Weights of a small GPT-style language model, trained from scratch on English Wikipedia.
Architecture: no biases in attention or MLP, normalized queries and keys, local attention windows.
Each number is 128 + 32 x the weight over its row's rms, rounded and kept within 0 to 255. Layers, rows and columns count from 0. The size above them is the row's rms in percent of the matrix's.

# layer 6 attention key, 512x512, rms 0.0438, rows 289-319, columns 448-511
size [104  95  91 100 108 112  89 100  98 104 108 105  99 112  97 106  86  96 103 111 104 112 105 105  91  99 104 112  94 100 112]
[[109 102 115 111 179 115  61 122  91 120 145 110 128 121 147  65 134  99 125 125 149 108  72 182 116  85 130  87 132 146 139 199 149 125 122 148 191 145  96 147  99  92 157 145 146 144 127 147 176  94 124 136 150 166 100 144 130  66 184 210 160  95 146 112]
 [ 96 164 112 179 134 108 131 138 101 166  83 150 119 162 113  84  39 169  95 119 190 166 134 112 199  97 113  72 135 134 205 144 120 127 106  98 147  93 120  92 130 134 107 171 156 128 117 193 174 138 155 109  98 115 229 147 131 183 155 128 128  72 108 118]
 [120 108  83  66  88 154 171 133 147 148  96 205 132 144 135 118 104 112 121 107 135  97 161 167 181  82 124 105 171 138 181 135 149 103 148 138  70 110 116 119 130 111 172 148 120 116 126 181 165 124 148  87 123 110 101 126  93 136  91 113 152 163  70 154]
 [194 151  64  96 115  71 136 115 113 158 144 181 106 143  88 158 139 126 102 148  66 133 110 116 150 146 139 142 121 176 136 182 126 161  89 135 117 121 175 122 157 128 137 108 143 137 136 123 140 139 106  73 127 134 113 166 207  97 151 143 157 124 109 107]
 [ 96 106 136  99 162 162 114 123 150  80  83 124 108 122 141 134 132 194 115 159 153 120 123 161 106 129 155 157  87 153 170 168  90 134 162  97  70 115 121 162 144 132 105 139 181 132 162 104 117 109 199 185 151 171 104 194 112 105  91 142 133 146 108 152]
 [118 133  93 120 143 104 106 143 127  99 163 145 135 163 145  75  95 165 103  98  55 140 151 102 119 182 156 145 170 137 155  98 169 235 104 124 128 160 184 107 161 180 115  64 124 118 140 141 138 116 139 143 115 126 208 153 127 133  75  79 189 139 147 145]
 [142 161 120 117 172 113 133 165  86 173 132 134  48 105 145 109  80 132  76 155 105 126 158 127 121 137 104 166 123  95 101  62 124 131 182  89 126 163 131 133 121 139  83 101 102 120 151 158 124 150 122 236 142  87 174 160 111 149 109 113 124 128  98 130]
 [141 121 153 137 102 111 139 156 143  83 113 125 153 152 146 116 154 116 110  92 114 115 103  99  90 104 117 120 179 184 149 148 133 123 129 126 136  78 116 131 145  94 103 168  95 142  91 194 123 169 110  50 101 124 209 140 137 149  91 149 148 138 109 134]
 [ 56 111 144 128 107  86 122 156 185 116 106 136 104 107 139 139  99 153 109 112 112 173 136 155  94  71 208 145 149 194 110  90 157 156 135  76 140 142 113 128 150 153  93  77  92 112 134 110 112 138 109 120 106  99 136 110 133 144 111 146 225  77  83 101]
 [162  96 111 106 147  78 128 119  98 128  95 148 178  97 156 112 112 105 127 105  31 153  97 120  97 120 160 121 213 113  94 111 122 130 116  94 127 126 126 134 136 158 105 137 108 131  95 134 128 137 109 120 125  41 118  98 108 105 108 108 148 106  88 176]
 [120 119  78 156 144 107 181 121  69 123 152  67 137 118  76 134 110 137  90 132 104 109  68  82 154 208  91 144  92 108 138 131  68 210 129 120 174 127 174 206 161 136  89 199 128 138 148 122 129  95  83 137 179 155 174 123 164 138 162 119 143 145 217 136]
 [132 129 150 107  83 183 135 129 240 171 129 138 116 133 155 150 120 152 133  79 123  95 106 149 110  47 128 115 105 201 182 143 136  88 165 138  91 159 160  55 148 131 150 153 130 107 106 147 131 119 144 105 100 152  96 112 132 170 109 131 170 119 100 149]
 [154 145  71 121 136 120 147 117 128 115 127 131 175  75 108 178  85  74 139 155  87 139 131 166 122 139 119 150 187  72 143 149 128  76  80 152  88  61  96 119 115 105 115 123 147 118 146 124  96 161 133  84 130 116  58  84 147 137 118  97 126  92  81 126]
 [ 93 139 136 155 174 103  97 128 136 123  88 107 181 128 123  97 129 126 115 133 108 169 136  50  88 176 154  79 208  91 156 109 163 198 112  99 145 154  94 132 134 154 153 101 168 122 124 127 125 120 137  75  98 143 177  92 145  94 122 118 112 136  87  99]
 [144 142 117 117 106 125 131 184 154 170 122 143 104 138 119 120 105 126 180 103 118  82  93 124 119  46  90 151 147 121 151  98 142  77 165  72 108  88 138 147 123 164  99 163  99 107 101 184 168 142  91 119  69 130 201 134 107 187  72 131 155 154  81 183]
 [134 132 109  99 155 144 158 149 142 154 125 148 129 152 105 161  57 130 137 124  99 209 167 114 135 102 126 150 152  99 127  69 120 132 131  91  52 112 142  70 118 144 137 129 137 131 144  82  98 160 164 119 127 163 168 112 108 132 162  75 139 134  90 132]
 [126 159 131 132 132  98 161 149 126 171 131 122 130 121 115 153  83 171 104 164 174 141 166  86 136 164 123 203  77  94  44  86 129 146  83  72 109 140 116  94 130 156 114  98 146 137 112  86  65 131 138 118 150  87  98 145 187 107 145 158 135 102 125 158]
 [139 140 143 140  93 127 151 155 135 110 157 175  61  94 116 101  97 105 163 130  83 125 139 155  74 125 181 154 136 121 130 221 138 110 184 116 119 158 124  81 132 142  97 106 121 124 161 123 160 148 115 162 116 131 126 115 120  93 150 163 121 143 102 159]
 [130 171 179 183 139 203 135 152 173  98 177 121 136 166 163  98 135 162 129 113 179  94 134  56 141 145  70 162  61 117 119  84 113 112 137 118 102 101 122 169 133  90  60 108 140 124  95 108 117 107 141 132 145 147 166 129 127 168 117 126 142 144 148 172]
 [153 170  84 112  78  51 142  92 140 137 125 150  89 116 132 149 167 158 128 132  71 168 145 162 123 112 149 156  97 131 129  68 146  55  87 118 137 136 142 141 120 126 148 155 133 127 136 130  52 195 141 139 196 140 134 137 155 188 125  87 129 138  91  97]
 [176  75  93 143 192 129 154 150 140 162  81 202 125  54 172 146 144 145 163 154 138 130 122 113 132 185 158 110 164 138 157  83 110 139 115 138 100 155 136 154 182 136 140 174 131 129 152 175  95 126 135 128 104  95 106 171 131 125 101 106 144 146 113 119]
 [120  93  86  72 115 124 165  87  96 152 155  91 136 114  83 122 135 113 120 154 169 140 140 180 156 141 123 164 108 148 145 171  88 105 135 139 162 120  70 149 118 134 127 132 124 116 141 111 121 145 105 100 117 113   0 120 107 134 151 137 160 100 158 136]
 [ 92 157  78  93 116 111  98  67 155  54  80 138 144 113 120 110 111 133 110  99 115 110 115 164 151  85 106 144 112 129 151  80 103 105 149 154 121  94 152 169 146 130 124 112 121 109 139 109 144  87  86 133 133 115 107 130  94 153 134 143 129  75 113  81]
 [118 160 105  92 132 113 160 135  98 133 135 154 119 164 131 144 156  94 116 158 190 140 164 122 179 124  69  69 106 135 165 126  74 110 129 114 132 110  49 162 145 155 132 139 146 135 147 172  92 164 133 124 142 126  89 135  81 103 108  95  59 103 124 117]
 [120 117 115  99  83 114 132 105 170  69 169 108 179 136  87  95 182  77 117 131 104 104 147 155 111 167 135 118 181  92 142 148 164 125 137 151 146 110 112 111  83  90 170 154 120 136  91 144 124 128 120  82 129 171 140  91 147  88 130 121 156 134 119 128]
 [167  86 216 108 198  73 161 105 177 101 174 132  87  95  99 148 104 131 138 131 113 119 117 144 104 144 155 129 109 111  94  85 154 146 141 148 161 179 103 115 104 155  77 127 130 132 118 143  70 129 125 147 117 173 116 107 137  94  81  67 183 110 125  96]
 [ 44 132  90 125 146 100 163 132 111 134 147  93 113  87 139  78 149  90  89 132 117  96  94  96 114 133 127 175 125 148 109 134 135  81 151 111 127 135 157 139 131 110 125 138 117 144 120 129 110 193  91 115 133 131 139 154 157 129 155 116 150  32 115 123]
 [193 104 158 108 157 118 100 113  92 138 121 151 120 191 121 178 151  87 145 142 154  98 116 156 140  89 114  57  79 107 130 108 133 194  75 145 172 164  80 128 117 146 162 178 184 121 144 126 150 130 113 123 175 199 150 101 101 135 149  91  38 208 157 129]
 [190  37 132 158 136 118 140 114  88 167 136 116 150 140  97 133 172 162 133 165 158 184 207 177 153 181 192 148 146 118 182 128 146 138  81 115 147  80 141  83 120  96 198 133 106 156 112 138 130 127 138 114 174  70 164 205 160 167 105 130  76 159 158 133]
 [170 183 112  87 143 111 123 120 178 130 137 122 130 124  86 175 108 137 146 129 118  89 117  40 124 127  84 109 124 141 180 169 122 108 199  82 105 174 157 138 170 168 145 122 133 103 188 175  62 117 136  91  78 141 116 134 168 101 144 108 121 145  65 134]
 [136  70 127 144 119  93 163 121 129 115 148 128  98 105 159 155 142 129  93 149  65 134  69 107 130 138 154 139 154 167 146 128  93 187  92 123 134 134 119 125 200 130 142 181 141 124 127 130 125 179 111 118 141  95 183 157 148 123 140 124 150  94 100  95]]
# layer 6 attention query, 512x512, rms 0.0441, rows 290-319, columns 448-511
size [ 96  85  91 110 112  90  92 102  99 102 111  93 114  96  99  84  96 110  98  92 108  98  98  81 104 107 126 109  97 105]
[[ 84  91 113 165 218 101 146 113 114  84 175  98 145 119 136 142 125 120  98 157 160 150  94 121 130 189  69 146  63 121 153  94 108 102 109 143 154 150  97  74 110 140 127 101 116 131 142 170 139 133 127 133  96 171 109  90 124  77 129 129 124 124  98 129]
 [164 127 117  98 127 117 162  90 131 119  86 189 179 123 135 109 122 144  74 172 121 116  95 125 167 127  36 120 184 131 166 145 149 116  88  76  42 183 166 147 140 114 143 117  82 101 146 138 116 103 149  68 163 140 146 119 113 150  80 100 146 162 102 118]
 [102 132 142  85 136  71  59 104 107  23 152  77  84 158 117 135 110 119 129 168 150 216  93 140 116 187 125 163 140 157 112 118 121 174  60 109 147 148  99 155 127 172 123 101 114 123 121  81 121 195 107 126 150  93 176 146 132  74 137 129 189 142 132 148]
 [111 153 177 115 122 177 176 108 157 138  78 165  76  97 144 107 132  94  89 131 132 155 155 155 109 111 157  71 105 143 116 126 162  71 186 103  82 126 112 110 142 108 140 102 132 128 105 111  87  87 131  85 108 167 144 133  80 149 121  96 145 125 150 135]
 [143 101  92 148 149  61 146  98 145 138 127  64 112 121 177 142 116 117 153 112 133 125 123 126 108 142 129 154  99 138 130  79 102 185  79  97 135 168 138 122 161 108  74 111  80 127 127 122 147 134 119 157 112 113 129 134 131  56 100 149 153 147  88 113]
 [146 125  99 129  89 152 131 218 148 188 111 100 138 177 143 103 111 115 108  27 167 109 120  95 142 138 145 128 135 140 143  66  91  93 112 147 101 111 140 107 159 116  98  68 113 141 164 122 168 117 135 137  84  90  95  86 113  88 121 125 136 125 114 153]
 [114 199 160 110 120  91 154  66 129  95 158 128 108 149  85 132 143 131  69 177  99 123  72 154 127 123 135 138 148 153 107 155 176 101  92 109 106 172 172  82 104 127 140  95 114 113  76  93 109 135  80 168 155 145 150 181  69 142 141 121 162 137 112 121]
 [124 166  92 117 150  90 104 129 160 135 100 126 113 126 195  80 135 149 107  88  82 176  94  86 142  50 108 153 143 138 148 109 197 117 147 131  80 121 153  42 165 124 114 139 142 120  90 136 143  97 132 126 110 147 158 164  56 110 116 146 172 100 120 134]
 [129  76 101 112 121 135 118 147 116 103 138 170 173 125 159 101  88 144  77  93 153 101 126  93 143 129 144 146 132 104 165  91  81 158 113  81  88 158 154 147 112 108 160 179 148 121 121 157 152 143 137 138 176 124 151 158 115 102 116 158  98  72  70  77]
 [ 92 120 113 134 169 119  97 154 148  89 171 156 150 133  63 173 166 118 143 119 109 129 136 139 131 122  93 137  90 149 130 133 103 154 102 135 204 121 117  89 120 128 157 199 139 136 120 110 108 150  51 196 139 123 155 118 179  78 116 255 101 153 126 109]
 [ 87 119 109 102 122  98 123  89 163 194 117 159 100  93 134  92 103 163 139  83 106 141 109 142 142  87  71 133 110 184 121 180 190 130 139  94  59 124 110 122 160  87 158 127  95 122  57 128 132  91 137  76 196  70 120 162 119 156 108 136 164 104 118 129]
 [ 99  88 180 157  97 114 161 134 150 110 106 162 159  88 100  78  78 188 111 137 185 152 131 150 180 174 100 112 163 125 147 135 112  87 144  78  90 167 154 182 109 122 101 144 163 130 139 151  76  99 126 130 140  92 155 135 130 135  96  59 131 153  83  74]
 [ 85 102  98 170 146  86 110 102 111  61 195 103 127 135 176 152 113 132 119 131  92 139 123 109  89 136 137 166 121  76  85 152 127 158 119 123 169 154 141 126  79 161 127 152 112 117 147 129 145 132 103 153  94 157 182 156 111  53 127 161 152 113  81 155]
 [ 91 149  87  97 115 109 160 166 163 167 126 159 120 153 167  22  87 149  90  63 124 101  79 169 166 100 120 161 150 126 115 105 147 109  98 112  56 186 194  93  81 129 132 131  63 118 101 130 172 104 117 164 128 108 161  87  90  99 163 108 176  51 111 131]
 [132 121  95 159 141 108 118 129 153 114  63 141 138 167 181 159 121 109  85 128 134  99 136 171 117 154  84  88 155 122 191  82  97 160 131 130  92 141 142 138 107 140 109  90  88 121 136 130 104 111 169 132  86 105 142 164 171 113  67  71 149 132  77 106]
 [112 146  92 123 154 140 104 154 105 122 117  57 117 100 198 128 106  99 192 127 122 178 108 129 107 148 138 170 142 113 137 100 123 126 165 157 140  78  94 135 187 140  95 114 115 135 204 101 110 142 155 127  85 116 133 132 181 119 163 100 149  94 143 143]
 [147 122 117 151  91 134 167 177 171 130 102 165  86 196 164  99 105 203 133 107 168 172 111 135 143 106 181  84 144 106 162  61 107 106 160 115  81 147 150 117  93 141  80 107 125 123  97 189 148 140 127 106 109 109 108 118  97  71 120 101 140 116 142 123]
 [108 184 119 142 129 154 140 108 183 123 118  82  78 121 114 116 141  95  96 110 101 153 109 129 116 156 122 176 145 146 122 168 159  76 149 142 121 141 150 126 136 141 148  74 114 120  84  94 124  89 150 117  79 137 125 124  75 119 167 127 185  79 132 198]
 [174 132 178 103 107 118  90 149 114 103  84 106 126 145 133  94  99 116 127 120 149 117 164 123 189  79 179 142 171 148 108  70 177 121  67 108 105 147 120 217 143  73 159  96 124 129 140 128 142 141 157 123 130  82 122 103 158 149 131 102  95 139 126  73]
 [174  86 100 100 149 152  57 126 117 162 105 150 134 141 187 167 153 135 134  99 193  96 126 108 128 135  47 144  94 162 174 181  91 140  77 117  55 116 116 119 136 152 135 148 122 106  82 159 131  63 133  77 167  99 107  97 104 125  96 151 126 137 131  95]
 [116  97 139 117 116 135 165 125  93 182 123 181 185  64 103  58 117  96 118 139 137 192 111 126 116  97  89 132 143 134 155 163 143 105 141 146 139  71  99 138 163  82 151 172 129 133 114 146  63 124 127 109 128 128 155 101 153 193 159 112 169 148 159 111]
 [ 93 155 139  97 119  93 155 146 207 142 105 118 160 103 134  48 116  89  66 132  67  90 137 136 160 120 100 148 120 166 110  97 149 158 110  99 118 179 138 130 144 123 119 172  95 132 103 140 111 117 140 158  83 151 207  57  93 156 124 168 158 108 144 120]
 [185 131 171 116 115 145 151  84  88  51 126 135 215 121 106  88 138 118  88 140 175 102 157 116 157 110 138 125 106  86  96 145 144 113 102 114 148 119  99 155 117 161 135 125 100 127 127 120  63 108 132 110 112 165 154 123 172 143 100  90 148 132 135  80]
 [134 157 144 155  99  99 137 126 110  82 146 184 191 135  69 126 121 142 124 239  87 144 135 137 117 135 104 120 170 135 121 138 174 156 105 131 129 163 153 129  92 160 141 133 131 107 151  95 117 122 109 125 141 171 145 133 119 213 117 124 105 154 138 100]
 [ 87 125 112 112 115 147 101 162 133 110 120 149  73 160 177 139 133 111 168  89 168 142 132 176  63  91 151 168 196 152 131 132 143  87 145 155  92 134 133 108 113 141 107 136 129 125  63 188 109  91 137 132 118  70 137 141 101 158 141 124 213 114 103 179]
 [ 94 142 121 125 122 148 106 108 107 149 140  79 113  97 189  99 112 106 117 102 106 143 149 140  68 140 114 170 114 223 156 159 146  74 150 171 128 117 104 116 178 149 138 143 147 129 112 132  97 119 143 151 128 115 136 126 163 205 137 132 166  99 178  97]
 [169 114 155 124 169 106 117 127 124 155 134 116 128 200  34 184 194 104 160 129 141  89 105 127 129 101 127  77 144  84  84 131 114 198  78 123 177 100 118 170 103 122 135 142 138 137 134 123 118 143 112 170 178 135 116 133 156 110 123 124  98 184 123 155]
 [191 134 140 146 166 144 144 139  74 162 116 139 165 144 104 165 165 134 143 222 129 108 119 148 111 127 110  88 155 115 152 131  97 148  92 163 137 104  98 194 125 106 120 135 135 131 209 140  98 187 155 105 149 168  94 115 151 172 148 117  51 184 140 135]
 [ 86 158 132 103 116  82 122 163 162 105 147 177 163 118  88  83  65 120 130 104 104 141 144 122 188  76 131 150 143 124  91 118 156 168 114 100 106 150 107 104 110 106  83 113  83 112 125 100  96 130  99 182 134  76 177  97 145  83 129 139 220 126 104  76]
 [108 106 174 140 152  97  68 125 137 157 118 144 100 171  62 183 155  98 122  90 110 149  53  98 127 121 147 125 157 172 102 108 127 149  76  99 131  98 127 138 142  95 140 133 121 118  46 121  94 188 114 134 188  50 125 157 143 118  96 168 174 172  71 116]]
# layer 6 attention value, 512x512, rms 0.0467, rows 256-277, columns 448-511
size [118 122 134 117 132 128 114 132 130 117 114 128 127 121 149 135 118 131 122 125 129 122]
[[183 143 155  95 147 166 181 108 139 151 153 128 140 153 107  83 101 112 102 151 126 121 194 217 131 139 117  99 132  52  94 151 113 118 164 136 127 108 114 146 132 120 147 118 107 135  47 119 137 165 178 127 115 207 142 160  91  89  71  98 127 184 123  88]
 [200  90 114 120 157 129 114 135 110 122 143 134 195 100 126  66 155 118  67 118  77 190 142  77 100 139 115 148 187 155 126 135 102 108 133 172 134 176 197 106 103 135 152 113  76 130 166 102 104 124 116 161 119 118 134  58 171 138 158 124 125 146 136 195]
 [178 161 101 120 151 144 129 163 137 124 120  70 183 145 164 116 121 145  79  50 135 182 127  74 115 142 189 132  90 140 109 116 131  70 142 135 141 187  93 111  76  95 116 216 119 131 164 136 147 132 145  85 100 131  76 134 142 135 135 127  88 122 130 117]
 [129 145 176 131  86 150 131 162 142 106 126 135  93 118  31 136 104  75 137 163 105 162 151  90 145 128 168 117 146 117 122 132  96 152 186  87 132 129 135 114 160 148 142 138 156 112 116 114 153 132 152  85 158 166 127 115  97 118 121 130 156 181 116 104]
 [181 158 148 132 171 100 165 132 127 168 147 164 109 132 132  99  59 112 178 127 107 139 132 142 142 120 105 129 230 113 150 155 145 143  98 112 112 152 180 117 123 134 169 107  84 130  50 142  93 139 158 140 144 114 129  27 122 144 129 131  80 100 141 167]
 [139  80 125 171 114 118  93  88 137 102 158 105 148 203  69 153 131 146 134 133 108 159 160 158 114 134 103 161 124 118 108 153 125 153 137 124 150 145 133  88 135  66 126 196 140 131 100 146 192 106 119 115 121 138  66 119 124 119 126 127  61 111 171 143]
 [109 117 117 143 109 126  62 159 135  78 129 128  96  84 150 155  99  82 176 108 151 130 132 104 139 194 149 105  35 148 116 166 128 106 144 161 135 160 122 142 178 125  92 157 139 137 163 159 126  93 106 127 139 125 104 173 142 159 148 145 168 128 133 120]
 [ 80 145 213 119  57 121 150 106 154 226 112  59 104 168 108 108 183 128 126 148  76 153  73 123 193 142 142 131 168 151  96 165 128 122  86 156 104  44 119 109 105 141 110 161 130 120  82 101  94 144 124  87 133 122 121  98 208 152 145  99 110 118 115 167]
 [144 112 156  83 111 130  76  99 119 118 140 105 138 124 142 145 114  97 153 113 147 110 152  76 110 123  41 117 158 127 105 118 117 150 160  94 124  88  99 132 185 117 135 149 165 132 143 111 168 108  88 153 126 135 112 112 170 127 106 136 176 104 120 116]
 [ 78 125 105 143 118 111  85 160 127  95 122 119 192 178 117 169 158 113 148 122  73 132 122 114 101  92 105 195 164 174 124 142 131 181 110  60 126 114  84 152  92 126  78 146 131 118  92 139 120 111 184 108 177 115 111  34  65 143 150 108 129 197 200 129]
 [ 68 120 110 128 158  94 141 167  86 130 120  43 131  93 168 143 131 125 175 129 169  78  65 197  35 135 154 139 116 133 131 153 106 136 181 132 116 148 119 128 115 170  19 160 147 127  90 177 154 181 136 120 103 132  87  78 146 155 140  87 144 121  42 158]
 [118 124 174  94 170 141 131 128 115 151 104  82 111 162 193 135 121 125 161 144 144 179 120  98 114 110 159 122 200 172 142 126 133  93 104 122  75 139 151  96 165  82 135 119  70 122 136 181 160 140 153 137 124  90 113  74 123 122 111 143 176 125  88 133]
 [ 68 177 108 111  96 140 170 131  92 113 142 146 194 116 145  67  53 118 178 143 176 120 121 156 115 117 144 116 147  97 123 149 130  94 166  90 126 142 155 124 132 135  95 131 144 132 131 143 130 153 137 103 131 110 102 160 116  92 115 152 123 156 111 140]
 [181 132 140 113 120 148  40  98 117 120  70 200  89 172 115 167 131 152 179  74 158  96 151 108 150  88  97 116 129 153 119 116 164  67 101 151  98  16 145 200 171 152 161  94 134 129 101  99 174  84 182  83  99 134 143 120 134 107 108 103 143 163 151  80]
 [ 85 116 153 126 103 122 144  96 126  88 142 119 144 101 140 109 107 157 137 141 158 131 113 156 150 108 100  85 178 106 126 159 168 155 121 134 128  99 120 140 142 126 181 120 114 134 140 163 146 161 198 112 158 131  97 133  60 156 134 133  95  96  99  76]
 [186 113  99 141 153 137 116 116 136 132 136 171 157 131 116 224  79 117 170 109 181 102 177 114  69  85 132 123 161 131 173 192 136 168  66 147 135 122  80 117 162  76 160  75  85 142 175 165 140 139 160 142 162 160 136  86  72 104 124 106 145 126 118  79]
 [158  94 108 123 149 132 124 117 104 144 122 126 157 161 130 163 140 188 156 149  93 112 125 119 119  65 172 138 142 115 132 143 115 152 173 121 113 154 116 125 142 173  63 112 136 130 111 141 173 139 147 142 131 142 128 156 176 112 106 135 168 123 110 136]
 [115 100 152  65  67 103 116 149 116 120 103 169 167 117 149 107 110  99 161 133 120  78 140 214 137 114 161 137 140 134 135 224 156 133 161 110 107 133 155  28 161 198 111 147 124 125 108 162 127 147 136 120 136 136 115 141 126 174 106 113 159 108 165 111]
 [152 160 142 137 152  88  90 133  92  97 103 151 132 154  98 161 154  73 101 136  67 137 131  57 132 150 177  92 141 179 128 130 123 105 134 121 107  94 132 139 168 137  52  55 172 110 123 170 105 147  99  72 134 147 111 133 160  94 158  94 157 105 145  70]
 [121 120 176 141 122 116  77 154 126 141 127 124 157 123  53 150  67 182 133  80 164  79 152 161 167 161 122 116 129 123 132 144 123  97  40  97 122 115 119 125 132 160 106 149 172 121 127 140 122 105 158 105 171 165 166 169 108  99 187 115 128 113 117  77]
 [124 163 130  92 126 127 153 130 119 116 130 134 191 128 145  37  83 138  27 142  28 182 125 136 144 124 133 159 113  51 109  71 137  92 103 118 134 141 167 159  81 162 130 112 106 123  81 134 108 117 121 156 153 153 166 129 115 111 103  99 138 146 182  78]
 [107 151  84 163 118 119 167 115 118 188 124  70 197 145 203  62 129 134  95 124 103 155 162 119 109 128 105 135 116 126 114  89  82 132 136 209 130 147 129 146  95  81  83 131 105 122 132 135  84 107 143 142 110 148 129 221 199 132 108 125 104 110 136 145]]
# layer 6 attention output (transposed), 512x512, rms 0.0355, rows 256-277, columns 448-511
size [ 96  94  98  91  92  94  91  93  98  86  92 104  94  93  97  98  96  99  91  96  99  98]
[[187 101 126 139 162  62 167 159  76 146 154 149 142 144 147 142 131 120 103 151 144 193 221 143 155 137 146 126 122  65  92 126 112 108 108 161 136  72 137 171 128 106 145 130 105 171 112 134 159 160 188 103 133 147 108 121  88 132 103 105  81 156 138 157]
 [185 154 125 130 123 152 162 150  71  97 162  98 144 130 131 124 138  65 102 139 137 141 104  87 147 100 123 115 134 115  48 145 126 163 142 160 159 189 163 103 125 115  90 150 107 190  99  74 138 182 141 127 102 111 105  53 158 151 153 118 107 159  97 134]
 [117 139 111 144 126 146 166 141 145 113 135 123 134 121 148 125 132 142 119  74 154 162 122  50 163 163 176 140 175 115 132 165  92 103 108 176 164 153 111 131 102 103 138 145 163 102 101 109 169 120  60  67 118 104  78 149 105 124 188 120 139 106  92  84]
 [145 111 107 150 105 101  91 187 138 142 125 143  68  95  45 116 118 129 129 162 123 121 163 124 167  58 157 107 122 129 131 100 117 143  96 145 123 150 134  79 131  89 108 104 127  27 128 164 140  91 140 143 147 166  81 103 150 107  79  99 176 199 141 138]
 [162 151 218 148 140 148 147  91 122 121 112 131 156  87 132 125 142  71 154 158  77  80 156 209 104  71  86 150 174 107 179 177 112 121 105 116 130 132 159 119 114 113 179 110 118 182  89 170  93 141 129 102 171 108 132  67 138 138 126 133  92 115 152 147]
 [116  62  92 130 128 110 126  83 125  97 197 150 182 142 104 132 191 109 138 166 149 171 112 186 116 160 107 151 139  84  80 173 128  98 134 160 151 136 111 104 114  83  81 138 111 117 133 153 139  94 185 152 109 134  78 100 109 111 134 124  53 118 169 135]
 [ 73  90 106 117 168 113  90 138 130 116 127 122 148 134 157 179 119  95 178 111 124 103 101  99 120 206 168 102  86 145  81 123 114 167 121 127 154 182  85 150 165 105 110 192 163 223 167 111 136 120 156 109 137 204  95 181 117 167 194 103 117 148 169 120]
 [130 128 141 167  90  89 147 100 188 186  68  97 145 141 124 150 164 107 126 193 106 170 100 127 169 112 152 186 148 190 110 138 112  43 175 186  98 100 171 106 104  98 162 125 132  56  83 111  74 156  96 106 149 121  99 128 175 137  78 171 158 124 136  85]
 [161 106 169  77 100 167  92 103 158  72 176 119 173 154 148 116 161 143 150 128 164 139 110  72 136 121  85 108 113  86  76 117  98 175 153  85 137  85 113 114 134 133 142 168 134  99 143 112 128  94  99 154 130 147 127 139 153 115 141 181 184 105 167 122]
 [ 69 100 121 107 128 108  87 132 141  45 121 144 174 145 126 107 124 123  81 100  87 115 142 124  97 150 112 148 126 177 162 135 113 142 106 142 107  99 121 165 156 135 132  95 129   0  63 139 110  84 117 158 154  67 120  89  39 157 100 126 130  96 200 166]
 [ 91 129 118 121 106 118 142 180 122  84 119 115  93 105 136 104 117 125 159  83 123 126 141 166  62 135 109 138 117 157 160 178  93 110 169 131 146 153 138 160 100 177  56 141 135 219  61 207 145 209 149 103  69 132  57 133 136 171  54  88 140 147  49 127]
 [ 91 139 170  85 144 152  98 121 211 104  73  57 103 155 161 130 119 128 143 129  85 122  99 123  93 114 127 113 179 165 154  90 170 140 131 121 137 125 118 146 183 101 170 108  70 140 133 169 166 146  90 126  89  79  94  58 110 121 145 166 165 100 117 119]
 [119 217  66  98 133 157  73 146 139 105 174 142 170 120 141  93  90 124 119 103 131 135 111 125  71  74  62 125 146 105 158 124 121 104 151 104 178 146 123 124 158 127  97 108 115 200 127 142  54  83 160  75 137 152  98 151 129 108 122 112 118 139 180 122]
 [122 126 160 125 107 209  91 132 143 116  47 148 118 173 186 144 139 146 118  92 180 149 155 119 114 149  96 130 149 113 128 110 157 123 114 110  47  81 125 137 171 161 141 107 103 117  96 113 130  59 200  27  84  96 132 109 114 131 125  99  94  90 136 147]
 [122 138 127 126 115 102  79  89 140 105 149 135 129 127 189  98 134 146 141 166 139 161 128 123 146 135 104 111 162 118 150 133 129 142 209 134 126 127 134 147  82 140 204 102 105 180 103 146 138 147 146 192 149 141  82 113  62 139 130 144 125  50 153  82]
 [158 110 158 136 137 114 137 169  84 127 140 154 144  80 140 117 155  82 161 100 150 114 226 137  50 144 148 129 156  97 191 123 110 184  88 164 148 110 129 158 119  82 133  77 117 121 136 124  71 178 130 162 141 112 110 115  98 124 112  78  87 135  71 140]
 [170  94  90  64 157  90  80 152 130 200 127 119 129 180 108 121 141 169 103 121  64 148  86 178  70  97 149 155 154 164 169 125 124 129 139 107 115 116 131 114 142 132  71  85 168 119 146 106 164  99 111 112  92 175 126 111 180 136  66 141 156 123 131 136]
 [121 103  76 124  83  74 102 149  68 122  81 179 173 130 121 114  89 156 148 141 140  98 150 131 135 106  97 146  85 182 132 170 149 203 192 135 132 199 165 108 130 123 104 116 143 184  87 148 149 157 165 120 174 139 133 112 126 173  92 115 118 134 145  90]
 [158 125 122 126 168  83  66 147 101 119  94  79 157 127 130 124 146 114 155 126  82 161 144 123 148 168 149  82 124 187 136 121 108 130 102 121 120 142 157 115 150  89  81 135 145  62  75 177  97 159 103 101 111 119 136 139 170 100  83  81 109 115 161 106]
 [ 97 109  87 144 157  86 142 126 121 107  86 136 178 106 130 121  80 156 143  74 171 113 139 127 142 198 116 103 112 169 176 121 149  79  76 116 120  94 115 100 118 132 101 135 150 131  80 157 125 120 107 134  71 122 146 161 120 100 118  94 108 121 157  79]
 [114 132 123  86  90  88 129 110 102 195 114 140 147 156  95  20  90 135  42 173  33 172 139  88  98  69 132 136 130  94 107 117 161 133 150 100 129 135 117 160  91 116 106 107 107  89 106 109 118  98 116 151 121 145 159 141 148 115 124 117 147 133 121  97]
 [167 184 117 172 106 125 135 137 114 162 155 115 230 131 149  57  75 145 117 174  71 141 170 138 106 122 149  73 132 149 148 123 124  88 160 188  81 158 139 156 172  71 124 128 134  81 160  83  99 105 119 106 124 146  98 132 145 146  90 115  63  82 179 111]]